{
  "num_attention_heads": 4,
  "hidden_act": "swiglu",
  "rope_fraction": 0.5,
  "schedule": "wsd",
  "final_lr_fraction": 0.0
}
Each number is 128 + 24 x the weight over its row's rms, rounded and kept within 0 to 255. Layers, rows and columns count from 0. Numbers have three digits each. The size before them is the row's rms in percent of the matrix's.

# up: layer 5 MLP up, 704x256, rms 0.112, rows 685-703, columns 128-255
# down: layer 5 MLP down (transposed), 704x256, rms 0.0621, rows 685-703, columns 128-255
# gate: layer 5 MLP gate, 704x256, rms 0.112, rows 686-703, columns 128-255
up685 106:103109117141173145135180117118098109089107119096140110143172113132114111105122119077133132106099112110138139165135152090158141152110145164103110123157124081112165169145130154190098112132111114116153129146120115135097143131160155083104131143148131083163134129136161114096141154101133123127202138172156151137112116096103108121170150080125094117170124128139108116139134142159136096123142
down685 104:119144081110122105111098102146107145145097107105098159124147147137127159116127139156160107106129155130141125161141140109107119115081095118109155153117132125119112125104136122106148139123179116138134166098148128138114129118068105112125072159113092160123081116144164131106129099113144139116153092148103123122113066125147172157178126082164138155080123121108107098078126142138149140099120
gate686 107:110138094169139154108155124105127142150088126166140142104159136083128132118109106136170128131160090131164151125147105140142115091102140130176162129116137154121116110135133145121154155136092175135064169122108134114109163154112111129154102081102105176094144162087112123116150140111199164144110120146174105156114155134110129126110147164123159116160151150115143154165138114123137107136099
up686 099:126142121158143154131160162153128118125104122139117179135129150172120133180072102155166137086148142150112119091117136126093112118152112149143122101142153131159110089120130100078139136128112095089073087113133107128103146132187180126116116123157142125092123177070167112143102147095126130098114166137105117109134115119113136123131123148150120106100061180105162097119172128103138151148119
down686 098:115087148090141142103085081142136155119158145111138095141087124111131093133156139137144142130154132112107123114111140122105170155123144085126132132115093141158111165144164128117123089132133142139173144125114161137152128101148088103084149115116161112180161148140136179111116108124135091131155122122098119091137136169100153122143136155089154104186159111098147093142112117158099160109154
gate687 128:146152109109106166117137164091169135079084128125143115126088127141159111154103147144171110137135170095098099135138155137146112112127093136156171135111134110088129120105105115117103083092111142126114115136137153075083115127126177102157145125149130155122109122131162164126085156156130137141112158128095134154111104136136146121144144141150096148175156132112151102118138112132121134050109
up687 164:121141141120110111124168170108138135086097160133143125140102115112119140147128159159153102156100149083122101133083136132112138141130115124181157164132109149076122106092110136151124096090112134114106161136107184107079124107127131120152151157133108114110086112141154188099135172144111122151101149102106091177136119101142141137158132131150116145195150148082121104121130118128089144084124
down687 118:144132154101142106150124152115154153078057157123134141117080130099124110127118143128183115125105135143111130149098149105155155145156147127144164160147125141101141115092134152141130110094116119140147164122117157104114150124146114125123172150123148148116130132143157179117140132144102154151131165097113136147116133125114133131129121159145122144175156122113119144134147135108130131102144
gate688 101:121144156138094133139109122108140128115131098129138144062172117108087129101133112133105121138146148161146122105135113092153104103146114134143115125088122135135128089106130135107116136142177122142159119142126106158118081109137164154123150141133126124153153090165132130133163109103103121106097121137161112142120190147172144137135159128133097169113110120178136161125164100166147146130122
up688 101:164107121149151121122135186151104123156091106137145129145124092134104159096147143121123135137125132161131107161126087116130130128109114125153117100167139148082148103144184081159135075092104084117158152117137112131120113118142141145115086148058138139157162145161122140071143111121133112125106150168137126134130138130107104144134129111118153109152153144100129157112120150130117107135139
down688 102:144111100102147136104109137124117118103132128149195164122126137125112189109114116116132130103113094150160114175128113172108132136099151069142142136169119163090128137114157134132131076078130106150125132144119129130106095112141113144126140100117100126118111136142139134122134112146107131115129154146104159163125147099113171116127149094151137130107092125128087098161112156128132150097115
gate689 097:149153132153108107104142130169127103108158123106131124128175156127109143102092143145120154130097126107124155159137108142108157145128099116112130129105128122123128181157096102133160167135150157157127107097125117130112130145102111083099126120119124105112111102108130101099079115118152140117117104115141185092122142146121139096110086118153104107089153132167145117162115164150147160115114
up689 100:138163150154114123122128085095157093135120083125165140149127157086113133149146080134106128165133105137120142157112129140151127120117122138143117141125147170099086118117079126106134138127127105119103124112126111122151151139105128134143151139110154144136136130108067115158169094145093155171146073102102169143140132114137074113128123107138109087113170115111140107096123158126087129101120
down689 100:129108159119164095117121121085129139101141128170118137085150141127140128162088115140161127123085131135046105089169099158140102146142129124146139129183181142115145150111104118157134083156152139157113152130102112140145180136086136107119100124110111094137126104141129134112105071104149122117144119104162117127094127122147126149129134125125097128103130148123087109166154114090132144134116
gate690 104:144125113118148115145094140156147110128133076139106137144163123147130118135110127117117126143153081092111138131087117135140137110144163110158113147116085146143152089141087125149164114110146180085113140131085138150149138118131136110123156113131155121114132147129095128096161154102126102151090158157114131143096110100182160116157120128162130149142088178132123067148118132125146125114165
up690 106:170069137133133141113110175135079129124117125049157148136128134125146120174132115106123147136154121169106143125105106124113130117129096138111141106154108115136135123121167168114124118110137120115124123108138130090130149134133150083135161136088107119101109171122157139164103140182104133169106126107134121132163114078121101159126108130173159128113138101133142112112123111099127116122119
down690 106:116105115150132134125126127123115101116079151163126159180142111159129116117138124144136190168106082143103122129141116148141104114116144139101095122141126110119105160124117159167156096150106127195087129161070130126110125101150112103087108127177161103149106139095147135131135154157137116109125144092122170102108110131152129107133154140090138155107172114116100109107130123117119137135101
gate691 093:119105119098123114144100143111100172165119154107112169153157134134160129106138165177112122119151107108123109071101166107111136091128137149095098141122098124129129098142128055100136102153131098139112132102112103162094127177113120176120146160108163122108104140072093138153123161103168117119164088133133124121099126100081145113122122110146144145168110091158111131083109130125135165115135
up691 094:125161110148081092161132087127148119086135138152126081109145094117105142151126124121139166111068143168134126151140143133111089146101117124130116127110164148152130154101123121131114113109134129107185141132135107135136114125114078071140093101131119154194135140133166136116125122121102144037122122148104087149149154099135122130145144119160151129107138139123175153130138110076131104120086
down691 098:155108153144151127141149141111089138149156167177119142129054122117114118172141140118141113101128106139148110105118106136125135154151128166139111129138115115149154132154105131133120131154135093107092145139071131158172100123165128098135100096081136138116096140098132182111155148138149072143129160133151158125131115132074113143176159137091101113173127166092120113172117121134135085124097
gate692 102:102094171169156090098118168107162136153126143141128148149112112161112144117126137131117113112128127169141166117124118131134129125147120122152112122118122096119115142138120095166119108135145123131136181145127123154154115146104102106171147114134126194070112104178151130099154139098127136104140153118113138149169135105158132129134095134175106130147140135105153141116155099172106094114113
up692 100:135129112100116120132105089140145099153133107081105142134134167131136120169124138135139121159125110171082109105119137168118140138141124115145143134089117094107161104113125086125088159123127117145111103092184155131147090113109101131105157117120112122145085102142110139130157178112157125116126112125156126175141146130158138144152116147179141123102133101151126157132140154106093112148152
down692 100:125155138081100149124103091142104134119124126163107127116097161099124140072153135129125118104161105111130118176109132110127160118122145147121169144101132150129117160151108137140126154127123112137115114123174152109125144135148127154119135185135123109108118116132130139077112128159111115118158129157112166154132172143101124148156059148171076128113167092109157132111138162100141087133118
gate693 106:091133102116107138155119124127093107098101104116084113113083129143099059100122145135115119118174079109135116075098146127104166120127130122107133112126119128100133085141123158127119169165116205135153164184145114110126163111070119110147147145110135142144125130134168092094144133105118135129140158176120112159098144145111113136163159104120137071140135111124088105112152137109115122137087
up693 108:176140103127126098120098116134131131115139107123102113152109116126145162127171129139118110145116169109105174163124156116128163124116132170139113120099146135148133129116110098122180109125121136117080150140115109159109138120091080096152148133135095122094112160162129102155118168124122108153146133151161116153150102109119142179146117122152146186146113117136102169099115100120121098116167
down693 110:119090115147108097148164097111111134119120112110119138100128127150142132153123123100109112155097121156115123144112149153114123131122165140129111112118102095102108111120149146094145129160106142089126056129121153159113085119135126156116117113139110120139129162156110139117152101111132121112147132115134109119166147141128124132109107119065127124142133140140143164112098130100128123127103
gate694 106:147129140159144127106163118102108128120155113138134132167155101124146122150125114085146120116153114095203123177164111107096095102142131134088148102123113142150126114157128126153159155139142127124126153134093114139152128140139108165168148141118122150117098134141142113128151167130094095141133110154140154177090140119170122118127145132097100077113098110146162151155079077149122081131142
up694 100:106141106112109117161131134116059126137082139145147116117141110124161092134083112108102095116124139092129122128170120127159129124124134137122131164087140148138113140135145152117155109153124119136066083167124157087140177119163071118129122131155110162141137087127099145112134138167106148164129106146150122076115113123105155082125114112117153164151119161120111105121112128158101141153081
down694 106:162102126130107152147131145130159154103137083172079139141082121094095117101149084114142207158160179122121141147103142147135146130113157160141125155144130078105136110123158125154157112126158166102083140155132141139146113145152135169138129109138122134121127089118151114103133120111133121093121087155145107082089147156132126139160118120189159124107138114160150126143118184080118127128100
gate695 097:149116102130145107129161135148152129071139123108131128108112131079112107116114123122096118141109139106078155163097142142119139106137162116113100147133120140136131126145094136118151114075165147154126101123143153135121146123119135132195142130160136139133130108105139158084096147145164146144122163130143132159154149139140159104132142096153116135129124164141109110142079105161126134146118
up695 098:109086123134094138080096137109150145140125204124135148116127167116126139112131149110182136134104154102115111123127159140157165125076157130139117125097115109141082089091114073113150116101131065167107083092113156142143141146133140128151116142135141140095179149125164127119167124133164138163158124119109140089122115123103160128104125105116129119101124114144144138065167183151119142146107
down695 099:143166143125115146155129107125149146144122173134110135136182149131072130133114117111091146107080084174136149140160136130146110121085149107114159101075105109143136129158106151139130130140146175157104160143113069138102118121119109141146122120146149113126132136121139101136136126156098171188157133164129154106116159130118115183160128142139160114126128125102155139141137155151125123168109
gate696 100:103122140160109114137140085099141070131128118108132160129106152135133109143135163150123128115152127099158119114089144082156147113095132131160150102137162113111185134165105130102159097144163133139121137105132134120122077143157135093118198105133082155136098162126092132101137149100168105150118097107103112124118082092095149129121128178146123103145177119135140088102137115110126155134137
up696 101:183110119125133135139118143137137119098122117102121127129119146146175134121195143119130158098106155106139135124146155127133143111146150087112129129090143128163103113097131091086117104181127178119154172122169122148157107111127115099104109141169182142100155122118168124129095122125100142118160103125065137156123182129121137145152154096137140155126117132109140125125120138138140109133143
down696 105:142142109128123107141108128089109168111161120163106131135094130149124105135133162117141093110140144096136117098154121139118095143142083127130103153106130165145133097176135111139147122096153116178160121069089144156093138096130106127137110129155132112128162135157157149165105118159111141150121181149155091133130168137098102149167165107128144142128131138102138129105118125121105140113142
gate697 101:112108108094096114144116165140158111126100113133115133140135142144140126153156152149142115157110127154099109175157115180114121112108178124109147112079107124124143132144089163169160098121154147150115163129137112105116126146145097107125135136133126156161128130146176122130090136160141151104137109146122133145149098146060122133111124116139116143131099161188124124098150172131130141104134
up697 098:129120151189136153105123134149121109140129159116080115153076140133122118130162101131130140143139136142115113149091105119104088134078148105139148182130125078154149122145145099106175149093107131067117105144171151078150146156164159125135160163167140172134093139163145112114125099109122165106160091113133093129146091089147138137142130133125127136076137128140169071092115138164163128093161
down697 099:146087122125116104143079090161149111126130162080158101101131124136111124088109112134126103116123161120128121142120141130109098152072172140098128076129101101119118121131143150100116113127141113136108125091125146146150152107127153127098118146153120123122136158152126117114069094124114182135125107127119153120102138147146146164115120148119152112110127107134106151086117115119111104126121
gate698 100:135109181137148077110094145120118118117149102117156125147139126112096127119100120157120181123128105151095132100111122164097118148147136144178162121112092135114069154131134101145147151121141110117104171124111124169076165109141133136110078123086119134063162116146085173106105116169139142151107118094141145095095150135097113127129141130129147131098157114141174107150131126113112127130087
up698 098:169108110108123113136185118105140145122148156097146083159131142116170143110124145107173136113124131095144170152137161109127127177108154172130096133128142111099182118120119121089142113181088096132151103105103129129104119117107141144132134107115099139108173117170116150137153095107120131102147114142137163130107145127167089112133130107146104101130147170157117097152104118162188151126115
down698 096:125084153093113157131159144103127148122153113139156145138133165094137140145103143136145135144138143105165136164154139085093123138132166142122143104154126142105146158159126088127155075134109106139127125126109100141121120129127134139116139134105163126140115147092115103138159133085095121141088143121132106120147136130161133119174148136101138132115110162138132120181092108138159148120099
gate699 098:140104114134177092122135106133119119118099167081142133105114126143127158137144142161120148118166139131137073103109125181166124129176118125091105115133160123145103174148143125146111136159107111158124119159112140123087129144142148087108153143126113100158158172164068164074113146126103165114120135135132138106122107144185129133118121142111135148152103067110088161100159133159127144169141
up699 096:119100060135113119145081143138138139170139117112165161144163128146110113105090156126110102143125147086114144114105127129150107083138125132125118122155104106111103124108128126175153122115176093156186107101141160127128140138148110125121166134086103156127141087133100114125142147129099133129127138145142102122142157116116106104167150149106149121134169144158103145143146144099147116109095
down699 094:114112136183164145135162187134131169113097140111151116135140113115097161117076127131155138137168094120116100133107166144112148099193130124127100155166137110138111164144159080113070123089092120106129120108090088124115114142141138193125153146105158116157131109108147167129098155125131132132133104128168126164099122145114111176123158109162130131103122102098177117111118164161110142132163
gate700 108:151104121109135148119113103140138085095163139144135118133110132067133114128084135117144149102154140071134159102103134109132130143090109129130116143140117117147076107083134118152134152163137131150130088140109134127118153115079086115174150125173111120121079151112088141137080161083098104148108122141132134124096104099161130104132100113160138148130140132153142122141175176161144108139176
up700 099:104083117120107121112128146099121150098145095123119132119081148156128124110133149123110151128116150137143125126155141100085139122108125152187140138121136170141160141144133114148133119076102102132124183140133116113115131076121130144154109113138169141134118177167088169100141107113132152172122106095128136094136182125142136135093151150121119127169128147155124107163139125101146116141134
down700 101:124166125112136160151088146128139079160128115107113140137162113085124126144097130128149144114165127102156151153179133088081105123133125118136127139127131140136139115177135133128110151156191064118099147189132152141121100130106145054134128164128105146122152120106135119122136111102142120152112107132156107135139095119102103093146118108132183121116143133095128108126122152105141123149123
gate701 103:092127091114127116086111104109107132116115143138129094158134142140160109122145106169169130109159115123153175140119146112156149129104157162164143111090165163109128147099102116161158128127108104094142120112112105168075150099119154132112152119135108124090145109143106101139117117091126149071089123154151097104114107139152077117109159125176106105117111177173132157126142097102114137134124
up701 106:184094143158128143116102143176172123159121110130167137131131136132077122141081141114101088162104123134124082128082152121168111093154136138100158121178098113109157157161148123152151130114185163130125128143132123128112142112113121166159115117132154113128146163144110134164097113152129111159147081145137145150150085125111134109146104109152123141122136169128154180126135129150086061083163
down701 108:124115100091141117167189160124113152117123092137145090143140133141163124124143099143153109160092152136151179153115165166095126123155184135112169124109126154133108108117093127097145150136106115137106107144112086118130110142127126173127111166147149156130080116116126096154167151116150164103129160109152130119141125106116144167163103118123109112155114121190148125103136109139117121119143
gate702 100:163164103121138120095079093135113134133115129089154116135136124081096089127148181120104151118096110127137142137130108134105101146128160142098138115086092178144139102118110151120152134107137150119099109116134089143102101119187105122166078169076079142094165102121131147120158147102149153071140121149133171147161123133100149124110160185129122091122137151101122116127147132122133127083101
up702 105:145147147109147103164118123069073147105132102145094131115120161132086163111143115178177137145122106135140085102090090124145148121109107113168144109127160156140105114132109128113133154136142139171123132136160120125167131157158098136147113112126110145139118111155136155169109129150163131145148077129100156124138115114130124163107131099092137110125084145177129144078139169148131156134057
down702 100:129130107091107142104123108129119129118131145152158137143099144170151118158132174138136095138111081149113138125168144124134106112203122120157128152105169094145171136138107090130132138120108170113156135151139098102087125116157123130143068164141087120144150097124084108118198118112111133112082102116137140167109151135167121079137108104122136171121136085095158107145135131131117125127120
gate703 094:129147107140116135164144140100100147142166145128107142132092124126118115126104147082141138153080115149110133113187145128136185139128151143118170097132149101157124146150156136131119109106128149140084149132109152110103135187115162123135103148141104126148080135108199147140175140152126073151101135122132115103152092160160146148084168118136112155124155112108118118138109148132094111124126
up703 103:100105156163151178170125119109106081172118145125121173113123117108129155111108139074166129136147118164130105078135130139130094117125140108128132107103100104114125131127124132132126118153131128126149121133150131156167096155112131165110081132146114133099150102126119151171093171120090128118104144129169107122142148123153090169125163160129107114127129139096162072176157093160107114110146
down703 103:084130120123136143177125122131130107147094132140078110082107099141091156133182116129142093131134113122096154098121158134160110168108151105096144095120121125143131120096122184141155139152139131142173174139154140129165141149138110105080160121081096119105136121144145133108117128102085115126111124113094147130168160146145126104159136078129121130112141154129170127116153140160122101081132